{"num_hidden_layers": 25, "hidden_size": 192, "num_attention_heads": 2, "num_key_value_heads": 2, "head_dim": 96, "intermediate_size": 768, "vocab_size": 8192, "hidden_act": "tanh_gelu", "norm": "layernorm", "norm_place": "pre", "norm_eps": 1e-05, "positions": "learned", "qk_norm": false, "attn_scale": 0.102, "bias": "all", "tie_word_embeddings": true, "parallel_block": false, "init": "normal", "init_std_qkv": 0.0254, "init_std_o": 0.00359, "init_std_up": 0.0254, "init_std_down": 0.00359, "optimizer": "soap_variant", "learning_rate": 0.00734, "lr_mult_qkv": 0.4, "lr_mult_up": 1.24, "beta1": 0.95, "beta2": 0.98, "lr_head": 0.00987, "max_grad_norm": 1.0, "warmup_steps": 200, "schedule": "wsd", "decay_fraction": 0.697, "decay_shape": "linear", "final_lr_fraction": 0.0, "batch_tokens": 32768, "max_seq_len": 2048, "doc_mask": false, "train_tokens": 197300000, "max_steps": 6022, "dataset": "wikipedia_en"}
Each number is 128 + 24 x the weight over its row's rms, rounded and kept within 0 to 255. Layers, rows and columns count from 0. Numbers have three digits each. The size before them is the row's rms in percent of the matrix's.

# layer 8 MLP up, 768x192, rms 0.316, rows 614-635, columns 128-191
094:089107130152125119097131130135121139131122102155117135163195151150081097133138154080137113127117132164146128065089149140142164116164133140154095101082136147126127133120155179130132147149122196
098:126153152131127092137151098126118147096146090142133113159134121112108129175105112108135123178139113120136142088133165146123127139151134136145070100142147138120134120122127147147145184112107141
102:108124137136178091135168091103105123162165153084139142145144124145114102149104115123095108120129120126138137139117110124160115134150133091145140116140091109122107147152167162115134131137110087
088:142142135115058113140121126122121109182089096127093130136129111146148138102148143123128142108165130081116125164150116107121096140158147095126125114150132130110162130115119106124143142074108130
103:131149160133154126106126114115150137195151167114112154124117091119193141136138088186131122128125131097158149146167163151121147139157144149125137064174135126098133139145130101153102118138111112
120:123160150127114120103137119119114120154119124171131082135124129081166127160095100141081134159097107143097104141067103144163123127125129149113147121139136185106135093149085109118096140142110128
085:148129113165112116090110134105102101136092092138086168132115091140132099148124123166129147119128109127129132083160116116077129108133151079165130116107168126132144111159090130071102120162186116
048:134115126163119076121104092130146100126143129130137082087118102139125131170137129148146115094140149139133148104131150097121196111146130115096106130075158139138104152107123101104120138147156126
103:116146076116110139136132121076103096142139125144153139106134108107155149123131138123137133120111198097144097094149122160122149082126156100102152144098157149109165122103111120145164140111108158
100:150099077100095113091126142165135125166122157131101110163096132159124164163098137106122134129124127135122123104154113133105183121154164170103165165124169113102101145128129130119095120143114134
096:175129129104127109141090153111130115149128102101148122133102165111113136137102116129105116142106158122137127142089119122127100169162148099150131108114147129108106100126115112145143121114069132
082:165073127149099139116097149128196140161127136130120133125143146084133121139101151149157154126146135088148111155103141100149112127137126137126096102166141133126145146117121128093123147121139137
114:112121164140148116156147117102115127103157109131102142147149123162114126130122143127099138151143134172124109116109156145118146090163141079171131111154163154108143091136134122163137170101125142
076:166117142143099085113078154104136122136151098143151119107118158112116130129092098115127079144098117139100169188118149102170153085125118150123122167124136108174156149138141158096124130101145131
115:140115139121091134125160150119136101139094131114098159122141151126122118139125090179078120148160096120140096110167122106107119147155125149089164102139120093108146119148100119117159138137122142
124:134107132126076111103133098133129118154156115139099130176121130126112094106149102114123119096124119109107107156103145134122081171135136116135106135126127125102148128152149106135128135112067166
124:097164168134124156103149113125097139141125126115100114123142173112178104170143163088132147135130102094149145124116133132137144185124106152133102115156132092099135157165134109148121143124104172
088:130126130119142156134139121148146092119107106162153112122107122110076119140134134128165102117126115097132141121103131168143122090129129133106161112167112146124130124053149116152083111136113116
137:141114150124126115140097097137119118168137107102143160142153162116113066103072162129079130123122157159125128135140111162124159124117125107134127114122131136140134145080143144151126165135152124
081:160125123173113127141135112151147115118163137096113110167127114155097126130143112129124131096159108137135148142146152137091138142124087159118111132121131139124108155137082155138121136121128133
085:099131107153127104125167158139143095135135137138100130131099155136137124103136131118126145158122157105106095126164159134171135121134146142144112094130148099128102141137125131133132061152112131
108:154102147110080141134146118149124106144146138131076134161102125163116118122122097116142121163130171171094105147152184106106160136111114128143186162088100116068160156135139149127162118168097153
# layer 8 MLP down (transposed), 768x192, rms 0.242, rows 614-634, columns 128-191
063:129118159129095175125137178115165132090097119167138118101146143129133179154180068134171164110162127114115093164119098138134121136119130127127126145131154106107114152130126120148143140150155142
100:127136128144153134144110129125104123112107096166159128121123104139148144127139148122064129150100127110099097161126107127104135154148110123175107099172101164149139050138099127129143142111102134
088:120082110177142152136137126069079095151182126119113108129114128139087107102127107150135148135130143142138130121122131084114138125140082127151100109131138100135119136151095102120129114131132106
115:109155107098124101139104148170102170157176136100103162173130079108204125134151087135087116105132065132111141163158132105104138124141128172094137124105101095100138130137133114164138163098141128
086:116131140115157091150101104118135133124102149127164114082164124105122123127108148099143089187132139087127141119132153090099145124113104141136110120084121149116083139136146100136102148126094105
075:115181068126195144150135128071095123152118105112099098154159114108144116126124176146141123136163100162119189138149144157120131132125126165122131126165095114145126163150121114135109158105135121
102:153134150187164131131090167133106114142130144121126122089134163171168128159152143145067133135122126126123145097120127138108105146100132099087121097139125120138106116165145140112121125115080129
083:105079098086109138135079101124120151114113072137133133057159143139118111135152138158150107109154131146143142143134143155118098165083114153118084112103173104129112133110123126088127127160128115
086:173134088143159165128119138168141140137089116183126158166107154115101123164119150117118080131154123139092093132141091100092146092078158140146115143156122116107120157118114181125128113117142131
118:118127095149103079112127129163102149124166129162118125136090140097126128166102069110131136141109123113101142143115100159128088153144124076096122181136080123111131121118129116146073151154104141
099:144142174136148104142118146129124147149060132166094097084105140074122129139131143084126122145165141145145122144137117142146122137124126113110124127100117147114093151119100127158158087124131146
092:105129176096165116126120116115148104103109154140106089134115140111121115116119149105129117126119118114118119100152109085114098135112112099082098122120122169061118162123154100137110134153131087
114:127138124142184096113128143192147148131108137137103135135120138120120166116086132109151128153130119122147108134148127089122174127121121148135117100175122121126118118143182131117154129108133194
086:157109154169119159123145099104106135090095145141115098066123118129166137155140126107151124116133136140183125157125097141168118131105129131149100112124106134107104099111145124133141119135099125
096:105124137145143102151148102112157131138111152146127121068096128121096132118115147130172171132123060107130131154142147154124147121109086110144086091104123119105104155107162160154168135139135140
130:108128143143125113111170103162101091115106135105101102116098108120123140113113132097145155120086092122111136122123167091097135129113129139124119091075139134091101099104156082158119161154142158
126:100101164141127137102100135176108103108165128132112144135164163114117127138109186108105179120128116120132140107136137125165135161144080139163130132136108107108130106095112135160166127164122119
090:111138110124134105119122121083122149135103133123129098060093142151147130147142125150161146123143113157140133117143102099120101160120095113128144159135119090126130134139150128161140108158085145
074:116134128068112167132116131140118119125090128116107145097112120115107134146127118117138154140098152159139107132099086138125120136143109128135113093095136127100174106103156111117098109167113133
076:144123107130147137122148158139129130133169086125131119121104127117137091123109121091133150105115116123127119154166088148155115107109143057153123158105141088177137161129105142111137138126116123
099:130126163182106170150131139147110165160123158153120143130122118161134189182108105101161141159135158130080095105127137110171133108175100108136148133136148128099168123132155161175094122158114099